Weights of a small transformer language model: 3 heads of 32.
Each number is 128 + 24 x the weight over its row's rms, rounded and kept within 0 to 255. Layers, rows and columns count from 0. The size above them is the row's rms in percent of the matrix's.

# layer 5 attention query, 96x96, rms 0.201, rows 0-31, columns 0-95
size [ 81  94  89  90 123  80  90  96  88  89 105  87  99  79  80  88  90  94  84  86 105 103  84  94  94  82  85  94  95  94 100  96]
[[139 131 115 128 100  91 149 118 145 159 134 137 129 111 128 153 145 154 150 142 153 184  86 110 152  94 138 133 122 112 158 125  95 109 133  88 113 126 109 126 123  81 145  80 136 154 122 147  87  99 139 164 138 126  95 127  85 129 102 126 121 121 148 122 125 145 180 118 141 157 139 125 139 160 107 134 158 135 174 162  90 126 164 123  75 119 112  86 132 147 150 156  94  98 122 138]
 [ 86 145 131  87  87 110 128 105 120 129 108 139 103 136 165 145 118 130 145 115 144 137 102  86 160 133  79 120 127 123 133 110 128 188  96 117 129  95 114 142 116 137 143 160 117  77 158 111 146 108 146 155 127 188  87 115 113  98 116 129 117 140 111 143 120 103 119 175 107 111 120 152 113 130 168 137 131  89  89 129 120 114 112 137 137 127 106 176  96 143 128 119 110 109 182 135]
 [112 116 122 102 114 146 135 117 114 145 154 178 133 119 105  99 148 159  87 112 126 160 131 126 154 157 113 126 140 118 136 184 103 156 111  91 112  59 105 159 165 161 148 163 138 122 118 120 140 125 133 107 136 134 136 108 105 111 140 138  92  87 108 144 126 133 115 109 122 117 113 157 139 105 111 141 140 148 120 194 139  91  99 121  89 101 113 172 129 124 117 131 101 124  76 158]
 [130  85 132 100 103 115 126 155 134 146 144 119 158 147 139 124 142 153 121 114 121 115  89 111 122 162 116 113 132 132  97 108 140 129 158 128 108 139 146 126 114 137  94  76 105  75 159 131  88 143 121 125 109 120  92 128 141 161 154 121  86 158 166 104 134  83 101 135  94 121 139 106 140 120 125 153 175 117 127 110  92 123 150 149 104  72 100 115 149 147 184  75 148 141 138 120]
 [126  82 166 182 156 109  90 123 119 101 111 118 135 109 129 128 118 107 124 150 124 117 127 119 129 106 134 102 104 125 161 101 147 154 119 137 133 149 104 116 131 155 126  71 128 153  60 122 122  92  81 131 101 169 124 120 109 143 167 147 145 138 155 127 125  87 153 124 110 157 131  94 140 106 135 118 131 123 158 114  83 117 153 120 153 134 166  91 180 113 128 111 169 126 152 115]
 [158 167 107 126 130 158 177 157 117 129 124  83 148 146  72 121 102 124 114 143 114 165 122 141 148 134 133 109  92 102 154  91 142 112  94 138 120 157 114  84 139 148 127 107 123 149 115 125 155 109 102 164  90 155 122 124 123 119  85 108  93  94 116 109 114 110 133 123  75 144 139 153 122  70 156 147 128  99 165 121 104 137 123 164 135 168 132 111 143 104 130 108 143 139 159 135]
 [116 116 153 124 118 140 130 114 137  87 140 143 100 153 120 147 151 132 145 117 171 151 148 117 124 135 150 116 131 163 104 113  96 182 140 132 148 126 143 139 181 145 148 117 151 118 106 149  89 135 161 114 124 134 122 153 118 135  90 140 139  89 149 159 128  82 119 123 144 140 179 143 124 167 105 112  86 135 105 145 175 145 121 129  88  96 136 113 185 149 166 188 138 115 131 129]
 [127 173 127 142 146 152  89 179 125 125 152 167 116 105 109 127 122 172 131 124 123 134 114 101  99 130  81 163 106 158 142 138 115 119 133 155  82 160 142 170  98  61 142 138 152 129 138 144 144  98 150 111  86 148  97 133 135  96 134 132 159 123 133 150 139 141 138 141 154  97 110 191 139 131 173 129 147 160  99  91 156 126 129 117 143  90 124 140 125 129 135 139 144 121 118 124]
 [170 104 151 131 137 134  63 135 127 143 145 100 117 151 131 153 130 145 155 112 168  97 166 125 126 111 178 110  89 152 121 127 130 115 136 125 114  96 161 144 116 131 113 103 129 147 158 114  84 112 160 112 136 130 129 143 127 139  83 173 123 107 136 147 159 120 158 123  71 138 123 119 128  70  99 149 115 123 100 151 100 116 157 135 120 127 134 169 170  83 117  96 130 123 147 121]
 [160  97  98  93 130  99  97 102  92  94 111 117 161 151 153  86 175 121 139 156 130 143 111 116 170 156 115 126 152 118 146 105 145 133 124 135 117 139 139  71 128 130 113 140 144 144 131 143 118 104 145 122  81 166 138 122 179  99 128 103  82 130 176 159 132 116 128 122 122 145 128 122 103  85 116 122 165 128 148 122  94 139  94 102  94 142 128 121 133 156 122 108 108  91 167 143]
 [117 126  87 136 130 161 147 137 122 113 108 118 114 140 114 111 140 127 135 133 130 143 117 147 116 155 166 123 145 126  95 159  60 100 129 130 115 109 148 129 129 103 107 134 151 114 150 133 144 118 162  86 149  78 163 169  98 133 109 119 151 124 119 146  95 161  72  73 102 110 124 143 140 127 137 122 106 144 136 154 116 109 136 132  78 175 128 116 128 140 131 102 123 103  52 149]
 [ 99  90 172 110 146 118 126 106  84 143 129  89 118 177 138 154  96 125 111 124 127 117 113 111 132 107 152  83 118 148 106  69 163 138  99 134 115 146 123 149 134 176 100 145 126 133 116 103 147 101 113 150  74 161 140 117 121 118 165 109 125 173 151 107 126 134  98 172  97 118 163 113 145 121 100 145 100 106 152 163 140 130 117 149 155 137 105 109 123 132 129 161 124 137 148  97]
 [141 119 109  81 104 153  96 126 129 133 169 137 171 150 112 130 141 147 145 118 125 141 102 150 104 102 181 155 123 117 104 120 131 142 164 148 120 127 112 116 115 168 108 136 112  95  95 153 119 158 107 152 145 103 140 164 132 114 122 101  94 148 127 152  86 122 108 123  76  90 108 107  86 148 108 116 144 122 113 109 100 108 127  94 117 157 111 113  71 117 139 127  86 125  75 120]
 [130 155 109 143 128 119 171 161 160 110 162 125 125 146 116 103 118 130 113 127 114 146 138 130 145 165 144 131 117 135 165 104  87 118 100 151  99 160 143 105 140 125 103  90 110 142  92 117  74 163 118 133 135  47  97  97 119 161 143 108 160 124 172 149 133 131 142 150 121 139 146 109 133 117 158 152  87 118 105 155 124 146 125 170 150 138 122 108  86 113 141 147 122 133  85 154]
 [145 151 114 135 120 112 111 145 103 152  86  97 172 150 147 135  81 106 111 128  98 126 107 147 127 122 146 124 136 140  97 119 125 155  92 143 140 147 152 105 149 122 158 106 128 128 114 172 142 120  95 112 146 160 145 136 150 129 121 147 173 122 137 129 113  91 142 179 135 160  97 116 142  92 144 159 165 106 144 166  86 120 133 114 161 149  86 136 146 138  80 123  89 127 175 165]
 [131 136 113 153  65  93 143 113 147 134 138 107 139 146 132 183 119 103 155 108  94 114 130 125 171 110 149  86  82 116 117 133 122 113 145  95 121 141 146 143 146 144 130 131  91 119 124 149  79  71 117 126 155 130 129 125 124 151 148 151  94 149 137 102 155 123 103 100  98 174 103 105  93 103 138 133 134 118  96 112 110 146 138 117 136  89 128 170 114 137 162 126 173 139 154  97]
 [121 103 164 116 173  80  81 133  68 120 119 128 116 116 162 143  98  84 141 126 115 111  87 127 122 168  83  81 153 130 109 113 131 109 136 127 130 117 121 167 141 132 162 115 157 127 118  91 160  89 118 155  91 134 113 109 118 117 135 110 155 133 124 103 139 149 150 117 125 135 142 118 113  69 117 119 116 119 160 103 141 133 118 136 127 134 137 164 182 156 115 103 151 152 159 122]
 [108 134 130 101 109 159 121 132 122  60  99 140 134 128 115 121  94 165 153 141 137 107  80 138 152 121 126 130 123 130 121 134 145 158  62  89 113 148 116 129 168 125 148 125 139 130 157 125 129 117 195 161 164 104 114 182 108 118 139 118 126 130 141 151 128 135  94 152 106 172 122 140 109 147 133 117 178 131 120 106  95 143 117 157 153 118 125 189 131 118 147 150 115 103 124 132]
 [166  94 122 132 130 132 109 140  90 115 141 129 147 152 109 119 131 184 159 113 146  58 166 137 107 174 113 127 135 138 111 148 126 147 105 155 128 135 138 136 146 123 131 113 106 134 168 138 114 142 133  65 167 151 113 137 173 123 127 157 109 126 159 117  76  71 165 101 187 103 113 117 121 136 130 122 113 114 115 119 129 135 141 119 101 126 147 140 140 145 155 134 137 171 124 111]
 [132 106 105 184 144 166 183 160 122 112 109 119 147 115 148  96 139 164 102  98 121 144  71 171  81 112 118 123  86 150 157 129 118  99 133 125  94 135 132 117  76 157 146 102 159  98 172 119 135 150 131 134 135 105 138 194 135 141 128 118 111 138 114 145  78 136 115  96 157 144  89 115 152 150 143 126 151 138 100 135 133 144 125 117 112 142 124 126 127 151 122 116 137 124 134 115]
 [149  60  85 130 101 110 122 107 142 101 113 153 129 131 169 126 111 140 124 118 101 119 132 126 110  90  94 154 121 108 131 151 143 115  84 168 134 112 171 158 152 119 113  99 121 111 139 103 160 145 167  95 130 126 159 124 125 126 114 130 111 130 102 132 130 103 132 142 196  89 106 115 145  70 103 119 145 133  83 101 145 180 167 118 128 144 129 145 107 124 137 138 148 147 129 118]
 [141 116 153 155 159 137 137 138 143 128 108 127  96 135 122  98 118 122 154 145  89 139 105 123  99 130 132 132 107 132 129 116 149 150 133 140 140 156  79 124 152 149  75 165 125 108  61 119 109  97  86 146 119 127 154 143  84 129 139 133 177 130  96  96 101 109  84 122 128 153 108 121 197 132 160 127 114 123 164 153 102 118 136 125  96 132 116  95 126 102 174 137 161 123 142 130]
 [ 87 100  97  95 103 116 111 125 135 115 133 130 110 139 148  98 108 141 148 164 132 112 136 130 132 136 145 128 132 122 105 141 124  84  74 147 119 123  90 130 109 138 130 139 116 117 176 146 126 100 128 150 139 105  90 142 149 107  75 148 138  81  91 104 111 118 175 136 146 123 143 101 111 143 159 112 109 107 140 133  92 108 174 172 149 136  73 133  97 129 183 153 150 135  99 127]
 [ 97  84 149 138 121 146 151 122 100 154 122  98  97 126 128 106  88  92 142 115  80 124 130 116 152 133 107  98 121 160 129 146 106 147 182 125 152 135 103 134 155  90 156 147 112 147  85 125 117 107  94 104  94 165 135 159 148 116 142 139  78 102 173  75 147 143 158 135 152 136 115 135 134 127 114 151 114 112 130 141  96 150 135 156 151 128 117 112 157 122 127  82 164 156 134 132]
 [147 105  81 125  96  99 140 124  86 130 132 147 140 104 161 126 159 136 136 159  91 101 149 106 181 104 155  94 170 103 124 131 135 123 114 126 127 115 110 126 176 143 112  99 143 140 114 153  96  99 119 132 165 154 140 125 113 147 111  72 103 106 121 141 119 127  99 159  92 133 112  71 174 156 135 100 158 144 124 150 145 156 107 144  93 149 152  95 125 142 149 116 139 137 128 137]
 [110 157 146 162 101 113  97 132 115 114 146 131 139 136 148 137  67 127 140 104 127  99 125 146 130 126 120 138 150 123 120 125 127 120 134 147 160 112 134 115 159 160 117 136 115 119 173 125 150 141 170 149 194 107 128  95 119 130  78 135 105  98  97 145 155  80 162 176 145 100 156 137 108 116 133 116 110 135 131 134 133 101 122 110 100 121 139 127  63  98 140 115 154 106  76 170]
 [157 115 166 142 152 135 108 167 135 113 111 142 147 139 121 102 156 134 180 104 101 102 120  94 128 116 135 116 143 102 103  99  90 119 164 128 106 142 151 151 143 160 117 148 116 181 113 161 142  87 103 148  90 123 145 158 132 160  98 150 130 112 104 156 153 121 138 137 180 134 145 119 138 156 137 141 118 112 123  53 142  98 123  91 138 120 146 100 116 169 144 117 118 130 131 163]
 [198 131 141 133 166 109 151 160 120  85 123  95 172 137 112 140 150 121 155 120 111 111 127 169 111  99 108 144 101  99  92  92 159 123 140 122 103 133 157 108 123 158 121  82 127 145 153 161 121 131  75 125 138 152 143 171 155 141 114 157 153 126 156  96 111 125 154 136 141 162 163 160 111 112 157 143 142 136 129 134 122  91 130 140 145 135  96 116 125 134 128 147 157 168 114 160]
 [149  84 124 136 148 107 146  75 165 144  78 143 114  87 106 143 149 121 138 132  86  94  90 100 145 138 134 103 130 128 148 119  95 130 113 125 132 137 126  87 140 120 102 129 148 127  97  71 132 112 125  95 123 160  87 170 105 110 122 133 120 140 122  82  79 118 124  99  88 133 142  91 126  90 126  78 101 142 143 124 128 154 108 113 140 115 139 112 144 139 129 136  87 109 124 157]
 [113 117 134  87 109 195 137 119 125 139 145 144 105 126 130 153 121 141 115 151 116 129 123 124 141 157 135 143 103 137 157 108  86 127 101 161  90 124 136 160 118 194 116 120 153  88 124 174 152 160 175 126 125  97 144  89 162 123 143 121 154 140 151 141 128 133 103  99 136 124 124 142 119 134 116 132 137 153 103 133 188 174 112 121 153 145  81 134 103  96 141 126 146  90  98 146]
 [131 162 113 127 117 138 114 143 141 150 212 131 127 144 139 107 141 177 150 145 135 130 122 111 128 161  94  93 141 116 114 143 127 111 175 139 133 104 141 137 123 136 117 139 132 147 139 143  93 129 151 112 137 110 123 125  95 120 137 129 122 120 107 123 113 144 142 157 171  96 150 118  93 157 160 144 176 152 101 103 140 125 114 139  89  99 121 197  69  89 122 118 146 112 101 164]
 [150 179  99  95 131  99 141  94  91 140 157 109 169 129 150 131 126 151 110 143 136 123  73 150 140 148 124 175 144 142  83 106  94 163 164 145 129 118 137 157 137 136 137 158 149 143 119 110 129 164 103 121 109 101 138 130 125 158 145 130 105 122  92 105 116 134 171 114 120 107 127 130 141 138  96 154 159 150 115 129 162 125 132 156 105 160 133 193 136 115 163  87 141 133 106  98]]
# layer 5 attention key, 96x96, rms 0.217, rows 0-31, columns 0-95
size [ 78  90  76  81  88  72  79  80  80  84  87  77  85  69  81  83  84  84  94  82  92  88  84  88  85  83  91  83  79  93  89  95]
[[135 162 155 139 124  91 136 140 147 126 125 174 102 149 125  87 146 133 101 151 143 146 116 135 121  94 140 166 141 103  91 146 131 105 148 125 135  95  78 170 133  89 146  99 128  87 187 101 116  77 134 112 164 105 106 161  94 146 134 141 123 100 111 127 145 108 135 137 152 186  85 121 120 140 157 149 111 121 111 143 135 130 116 107 112 107  97  99 136 125 127 147 111 143 132  91]
 [ 92 144 126  98 103 133 166 118 112 124 123 105 116 141  94  96  90 151 103  99 141 163 129 138 147 142 135 118 171 154 122 108 142 155 158 123 126 119 127 142  66 159 130 133 147 114 154 108 122 134 164 142 127 127 136 101 109 112 144 139 177 126 123 149 141 128  82 155  63 115 113 171 118 135 134 153 141 103 105 124 135 134  78 146 124  82 126 127 122 149  87 103 126 139 188 153]
 [125 105 110 114 138 142 139 120  93 112 146 190 107 137 120 122 149 116  70 134 118 109 151 165 112 106 119 158 130 105 156 161 163 115 117  94  99 157  93 144 147 156 102 133 152 156 120 119 177  94 134 125 150 119 173 100 157 126 136 154 133 129 129 131  99 100  95 156  67 112 116 175 149 119 109 116 145 160 159 134 122 115 125 132 118 131 178 104 162 141 130 127 108 153 105 135]
 [ 99 161 186 149  94 112  89  67 125 128 109 116 135  94 150 124 119 132 158 151 149 100 117 121 125 139 156 114 140 179 108 146 155 141 155 115 138 118 133 142 123 166 147 155 124 153 115 127  95  94 129 101 113 148 139 135 115  71 106 117 120 131  68 143 137 124 107 188 157 134 127 113 114 160 120 104 127 120 118 140  86 132 113 124 106 130 118  95 116  93 144  96 122 170 114 118]
 [116 105 164 106 150 115 100  97 115 190 119 100 106 103 124 135 155 118 155 147 139 182 130 131 133 159 100 102  97 136  86 140 138 132 129  92 161  98 125 119 151 115 150  91 105 125 144  83  84 104  97  90 120  93 118  89 154 153  83 123 128 143 146 155 143 157 164 116 164 125 112 123 116 107 131 135 116 131 141  85 157 116 133 106 131 147 113 116 142 125 125  99 126 170 149 113]
 [127 193 119 112 131 165 159 102 105 151 164 112 144 113 118 103 128 119 118 139 144 141  65 164 109 180  89 136 132 100 171 109 150 124  80 145 104 148 124 145 118  98 187 133 142 114 137 119 135 135 135 146 172  80  97 114 157 126 132 123 149 162 150 133 123 126 119  94  99 145 148 108 128 124  95 125 134 128  97 123 131 145 137  69 114 167 130 131 147 135 144 134 109 132 134 134]
 [118 158 168 144 151 149 129 123 136 128  90 122 135 144 109 126 135  86 133 122  97 106 166  77 110 118 114 129 127  96 115 117 104 101 143 158 137  81 148 134 124 112  84 172 139 153 170 104 119 120 153 193 159 149 128 103 167 108 124 126 143 136 113 137 160 125  92 143 115  99 157 112 143 144 143 117  57 125 147 165 160 105 136 132 108  84 125 149 119 138 137 134 130 142 118  99]
 [ 96 137  97 135 172 122 135 108 105 109 117 134 130  92 115 156 115 104 103 132 118 150 104 101 167 119 106 143 173 103 122 123 124 111 156 154  90 123 115 104 140 126 158 124 145 138 113 110 142 126 137 119 116 171 127 112 126 116 142 106 101 155  99 135 116 147 157 183 163 112 117 134 159 136 114 136 160 113 112 111 110 132 133  82 165  81 105 192 127 162  92 171 131  80 151 150]
 [147 119 143 149 144 136  95 109  83 120 154 161  83 104 127 120  91 138 115 147 163 116 107 127 126 155 159  94 126 108 122  98 113  92 116 112 152 126 146 201 121 105 124 128 135 128 160 143 112 114 110 118 105  78 133 156 140  87 139 125 127 120 151 145 159 152 146 134 141 124 186 131 127 153 143 162  93 129 183 109 155 159 120 145 126 124 156 141  99 144 120  98 163 118  92 148]
 [135  97  98  99 109 126 105  70 114 121  85 155 103 194 158  96 163 116 137 134 112 104  93 157 122 120 124 119 117 181 163  96 145 125 100 121 135  83 127 117 123 134 129 132 144 136 106  98 107 109 144 139 105 118 177 155 122 187 157 115 123 154 149 164 155 160 105 146 136 111 137 125 135 116 118  85 126 153 126 131 135 136 135  76 116 134 115 116 124 102 120 112 131 122 166 114]
 [ 98 125 110 126 149  97 139 136 148 125 158 140 123 146 162 140 152 155 128  91 107 108  84 123 111  83 123 157 132 148  94 178 115 103 100 136 106 133 107 103 168 102 142 152 154 154 121 115 141  89 116  89 141 132 138 167 108  76 106 137 160 128 120 135 148 131  95 124 156 111 136 120 163 135 148 143 119 110 125 164 118 108 144 127 116 144 178 172  78 110 155 126 141 148  88 162]
 [150 131 120  72 116 170 138 145 122 166 133 110 106 117 110 136 151  85 134 130 111 135 138 131 155 113  84 129 112 139 135 111 143 143 156 152 134 143 121 130 125  97 124 143 151 109  99 135 112 120 107  68 104 154 130 115 142  78 123 127 156 124 139 107 181  97 119 136  47 120 182 129 136 142 150 137 137 147 130  90 137 137 143  99 123 155  98 130 118 117 139  81  92 117 173 120]
 [112  94 124 116 131 163 120 126 147 137 117 147 139 176 151 122 128 157 163  94 136  96  72 144 137  95 184 167 138 133 105 151 131 147 136 180 104 147 154 155 103 168  95 135 100 103 119 151 102 144 139 124 146  97 116 132 136  97 166 120 137 152 155 102 145 137 100 152 107  84 118 104 115 130 119  92 130 162 128 126 124 156 106  98  79 105 138 110 130 121 142 113 124 130  96  94]
 [121 158 175 125 111 120 107 136 140 109 163 101 160 170 172 167 123 110 160 101 109 120 137 148 133 159 135 195 118  96 140 171 120 115 148 165 159 161 113 132 140 124 103 151 129 105 156  86 128 143 152 122 126 130  90 120 130 164  96 138 173 132 112  92 135 131 137  95 130 136 109 132 149 146 155 109  77 104 141 145 128 124 150 110 122 145 111 138 126  84 117 178 134 135 119 150]
 [119 109 103 133 169 159 155 111 147 123 137 128  78 111 154  93 108 160 141 139 129 142 113 148 126 146 168 120 103 115 103 144 138 176  74 151 144 113 125 111 132  93 150 128 178 117 152 135 160  89 146 114 142 128 121 121 127 150 132 156 169 134 149 114  96 172 177 137  99 159 101 116 107 117 145 125 118 120 117 110 127 123 126  80 109 163 111 116 114 134  56 121 131 116 152 102]
 [116 136 151 175 105 136 118  83 179 141 124 138 136 153 151 149 121 105 155 141 173 106 148 107 200 149 147 123 133 130 144  84 144 137 119 120 131 132 144 138  96 144 116  94 120 104 134 158 130  73 114 157 116 133 100 123 164 137 111 133 143 123  93 131 142 135 112  90 116 149 157  91 139 182 120 164 136 103 127 120 102 171 108 155 120 153 117 130 134 145 104 112 106 179 140 131]
 [128 141 155 106 141 138 134 145  96 148 164 153 122 117  97 148 162 118 125 136 116 122 159 143 144 156  81 106 138 152 153 127 121 167 162 104 103  51 114 143 160 139  86 140 135 148  85  74 159 118  83 130 123 106 137 146 114 122 112 106 118 126 130 155 139 157 175 119 126 144 150 110 105 115 142 150 117 113 131 134 153 156 122 140 152 139 108 129 145 125  88  87 112 104 162 176]
 [ 78 131 142 118 117 126 125 146 126 110 111  73 168 167 115 131 125 147 142 109 132 134  81 133 127 141  83 115 133 171 117 152 158 115  94 146 102 132 105 130  95 149 105 146 127 118 149 140 118 139 173 137 136 163 134 149 165  78 162  90 105 113 119  83 148 135  96 117 116 167 118 153 119 152 102 182 125 146 120 108 128 124  80 134 143 152 113 165 119 111 116 106 122  93 139 102]
 [ 89 106 112 134 126 115 148 137 111 102  97  86  79 136 129 102 121  98 169 136  98  81 144 145 122 159 136  88 163 131 120 159 115  91 102 119 160 117 128 145 145 131 103 156 109 152 123 134 122 145 138 100 128 142 133 115 147 112 123 132  87 122 123 108 114  97 164 122 151 129 148 153 114 112 135 175 107 122 139 165  92 123 186 166 100 134 117 121 144 150 101 151 180 171 137 102]
 [130 129  84 130  98 143 128  94 148 114 102 112 116 113 138 150 131 134 113 106 111  86 101 111 111 139 130  76 120 126  90 146 144 130  94 130  97 120 118 109 145 106 144 125 146  84 140  89 129 162 114 143 121 145 142 194 145 117 130 118 128  78 118 101  98 140 137 127 175 142 106 154 110 140 154 130 167 193 119 177  81 143 121 143 123 130 168 134 153 155 161 136 109 125 124 108]
 [ 94  98 144 164 102 103 147 118 131 108 140 101 130 125 117 124 137 125 121 110 101 113 121  97 122 116 119  66 149 166 117 129 109  85 103 161 137 158 119 126 106 169 158 115 115 153  90 130 169 152 160 135 117 162 132 176 129 131 168 145 144 103 128 176 108 123 122 127 159 122 145 139 105 106 133 161 120 136 161 143 142 155 131 138 112 118  93 123 138 200 120 117 132 138 158 182]
 [126 109 148  97 129 124 179 128 148 169 175 107 143 121 121 163 130 104 191 142 142 133 112 129 164 134 123 126 115 111 127 111 160 156 103 109 114 128  95 102 178 167 123 142 126 137 118 103 142 134  88 139 122 131 111 113  87 126 150 119 158 118 153 120 144 133 108 147 119 149 102 129 157 161 178 135 118 116 134 114 140 102 136 145  82 143  91 140 123 111 189 163 127 147  89  88]
 [ 60 147 102 125  97  98 156 165 101 107 131 110 113 149 151 154 110  89 129 130  82 106 127 117 148 121 121  88 134 148  94 101  89  95 167 165 127 143 111 157 110 135 154 154 125  92 139 172 128 130 126 139 136 100 149 132 156 124 125 127 150 127 137 108 135 113 139 142 144 154 137 157 114 140 159 142  93  76 112 116 118  96 114 191  84 128 127 146 134 161 132 142 146 117 116 115]
 [150 133 139  98 166 118 103 138  99 169 147 120 106  90 109 127 106 118  79 135 175  92 146 131 146 138  97 132 149 139 131 129 138 179 110 129 153 104 123 105 128 117 157 150 119 158 108 104 137  69 106 141  95 141 128 100 169 148 119 151 106 117 132 171 130 125 133 108 164 154 109 132 154 121 101 101 149 105 107 104  98 169 139 135 110 108 124 103 169  94 153  98 168 150 130 114]
 [ 99  92 122 164  88 131 127 122 129 172 124 138  82 160 171  97 198 111 134 142 131 131 117 158 142 182 134 128 122 187 144 160 155 109 112 139 113 132 125 138 130 129 133 144 116 163 155 149 100 106 141 131 189 105 133 156 138 109 136 140 140 136 130 126 109 110  69 123 104 150 120 134 132 129 190 106 129 124 133 173 141 132 124 155 105 145 115 147 138 147 140 141 125 146 106 128]
 [123 125 141 122 173 132 121 163 123 109 169 115 111 112 165 104 133 177 148 143 182 130 145 127  95 149 133 118 144 124 149  97 102 121 149 155 127 155 140 133  86 156  98 118 109 129 163 127 168 121 192  94 120  88 121 156 134 127  86 152 159 110 128 139 129 127 123 137 157 136 117 158 130 107 100  97 101 134 178 129 119  71 124 122 110 121 145 139 103 141  93 111 110 141 105 162]
 [ 85 106 147 121 113 117 129 134  90 105 112 145  94 134 168 140 118 150  95 109 127 126 121 105 141 152 103 104 102 134  99  89 115 154 143 139 118  84 107 137 201 183 105 116 127  90 135 138 137 125 132 116 167 151 134 147  99 156  87 128 148 112 132 132 143 122 157 152 151  87 138 122 134 142 107 128  96  86 116 129 168 119 147 121 109  93 126 179 133 112 171 135 171 121 134 133]
 [110 160 122 135 175 118 113 135 146 138 144 133 143  93 130 126 104 166 154  98 143 109 111 147  91 140 118  87  96 142 102 133  95 108 139 146 136 113  95 134 138 166 117 101 127 120 131 195  69 129  96 138 146 105 146 101 155 166 165 123 140 131  98 103 133 109 173 168 139 150 136 114 107 114 125 156 119 130  99 112 113 133 135  97 117 116 114 160 132 106 149 141 164 184 158 141]
 [134 125 100 110 110  88 143 131  99 175 128 134 156 132 114 177 153 119 156 147 119 132 117  93  99 113 102  98 123 167 150 182 101 149 101 114 138 108 150 136 137 131 137 131 137 140 173  92 139 117 100 116 110 103 119  92  81 114 119 112 114  97  92 102  99 134 106 130  98 132 141 145 139 111 165 175 158 133 155 132 169 128 170 106  83 142 119 129 118 153 135 134 156 130 155 166]
 [122 139 128 133 143 128 124 102 136 137 132 140 138 115 154 180 127 104 144  85  98 134 153 139  91 124 130 188 177 115 151 109 104 135  97 120 159 136 162 137 111 123 170 158 125  90 134 155 179 129 120 101 117 169 115 138 171  92 126 180 112 142 104 121 125 137 123 128  89 108 163 149 120  77 149 125 139 146 122 146 150 122  87 102 123 159 116 120 135 138 115 146 150  92 127  87]
 [127 157 147 135 136  69  74 102  79 111 166 140 115 128 163 103  97 139 157 118 121  99 147 124 142 127 149 125 131 114 127 109 111 139 139 159  95 102 116 153 127 177 108 156 105 150 149 123 143 120 187  93 122 128 102 159  93 114 176 113 132 137 100 100 102 110 105 145 102 117 129 115 122 175 137 129 134  75 112 111  88 118  97 163 141 117 122 149 128 105 134 133 144 150 115 137]
 [112 148 114 112 111 111 123  78  86 140 140 101 117 127 136 118 106 149 119 111 173 131 175 142 168 132 128 148 136 112 142 126 115  94 139 158  67 105 135 133 144 161  93 142  88 162  81 153 109 115 104 108 118  96 121 149 141 161 157 132 117 104 116 104 116 117 130 164 132 132 109  89 109 141 126 135 168 136 169 180 138 147 144 103 116 135 145 110 148 156 101  96 124 151 108  84]]
# layer 5 attention value, 96x96, rms 0.262, rows 0-3, columns 0-95
size [ 74  81  82  74]
[[123 114 134 109 129 137 151  78 119 154 140 112 110 103 128 128 192 113 131 135 155 100 162 117 121 114 163 158 126 122 120 131 146 163 170 122 126 190 126 129  97 101 141 109 150 131 150 160 158  92 100 108 106 132 140 153 107  98 134  91 155 156  96 146 111 146 153 162 168 105 141 124 110 170 122 106 137 113 163 156 106  71  84 113 149 124 115 120 100 146 142 117 124 144 111 129]
 [133 120 183 108 143  94 100 155 161 117 150 133 128 129 147 107 127 130 134  85 155 122 116 113 117 118 181 107 117 108 143 140 144 169  93 141 128 141  77 116 104  96 118 117 131 138 141 101 141 122 145 117  79 103 126 138 119 115 161 137 162 162 125 103 177 126 140 152 121 117  99  84  82 147  87 112 115  96 151 118 148 143  91 138 112 155 127 119 145 145 113  79 171 144 116 100]
 [139 136 133 137 111 164 118 126 145 138 183 146 132 169 123 120 151 138 166  81 148 111 123 156 105 142 112 105 140 121  88 101 170 147 134 145 116  73 121 174 128 156 107  95 131 119 156 114 139 130 136  95 187  82 133 124 147 129 129 128 147 162 145 135 132 150 127  99  87 131  94 122 133  96 130  98 146 112 127 116 146 141 147  88 117 104 181 118 114 118 137 147 144 169 112  87]
 [107 129  69 140 165 124 140 165 141 157 125 126 136 138 156 120 145 113 213 137 130 127  99 140 144  89 121 138 111 127 121 122 131 133 151 130 160 132 129 137 129 147 158 170 131 151 185  87 130 123 165 126 115 116 164 159 110 155  76 151 139 102 105 105 141 138 181 115 113 161 135 142 139 106 141 100 142 104 137 158 113 138 106 140 146 112 107 125 110 105  82 144 167 131 121 126]]
# layer 5 attention output (transposed), 96x96, rms 0.22, rows 0-3, columns 0-95
size [ 76  81  82  77]
[[157  87 137 118 148 152 124 126 130  70 107 137 149 141  91 131 153 125 108 161 131 105 106 127 116 137  73 118 128 136 130  99  87 169 123 133 122 126 176 104 143 195 115 141 153 119 152 124  86  83 117 108 103 138 143 160 153 163 153 112 121 101 157 131 112 136 130 105 118 120 107 128 159 143 143 100 163 128  99 110 108 187 131 125 101 138 128 118 155 129 133 111 148 136 155 170]
 [100  72 118 123 151 147 133 143 149 103 111 142 125 139  84  95 148 102 107 122  70 172 109 124 156  91 151 140  99 136 126 140 125  77 111 144 132 134 142 173 167 158 146 111 118 100 139 103 140 175 130 146 124 138 131 130 134 129 114 138  91  87 128 181  77 134 120 128 164 144 131 155 161  74 147 155 152 118 110 132 137 150 138 119 133 116 123 130 111 144 124 122 111  90 124 154]
 [ 98 138 124 117 117 146 115 115 148 135 128 117 156 113 150 125  97 106 116 145 136 135 127 133 108 144 121 136 128 164 144 147  77  85 152 141 139 152 184 191 131 114 137 163 135 129 148 149 151 126 183 110  87 166  89  94 141  85 128 167 101 132 120 129 153 126 144 146 138  97 132 158 105 129 127 153 169  92  94 152 146 164 115 150 134 118 131 150 120 155 110 114 126  80 165 119]
 [157 142 136 169  97 140 136 118 167 119 139 157 119  98 124 185 127 114 124 177 135 112 159 131 132 106 127 127 173 130 148 149  51 135 123 104 142 146 108 104 129 108 112  95 112 137  82 146 159 126  68 125 107 103 124  83 133 126 135 105 123  90 139 160 123 134 150 132  97  96 178 141 132 112 130  96 125 139 140 124 128 135 144  81 142 154 112 145 137 140 123 135  95 114 151 158]]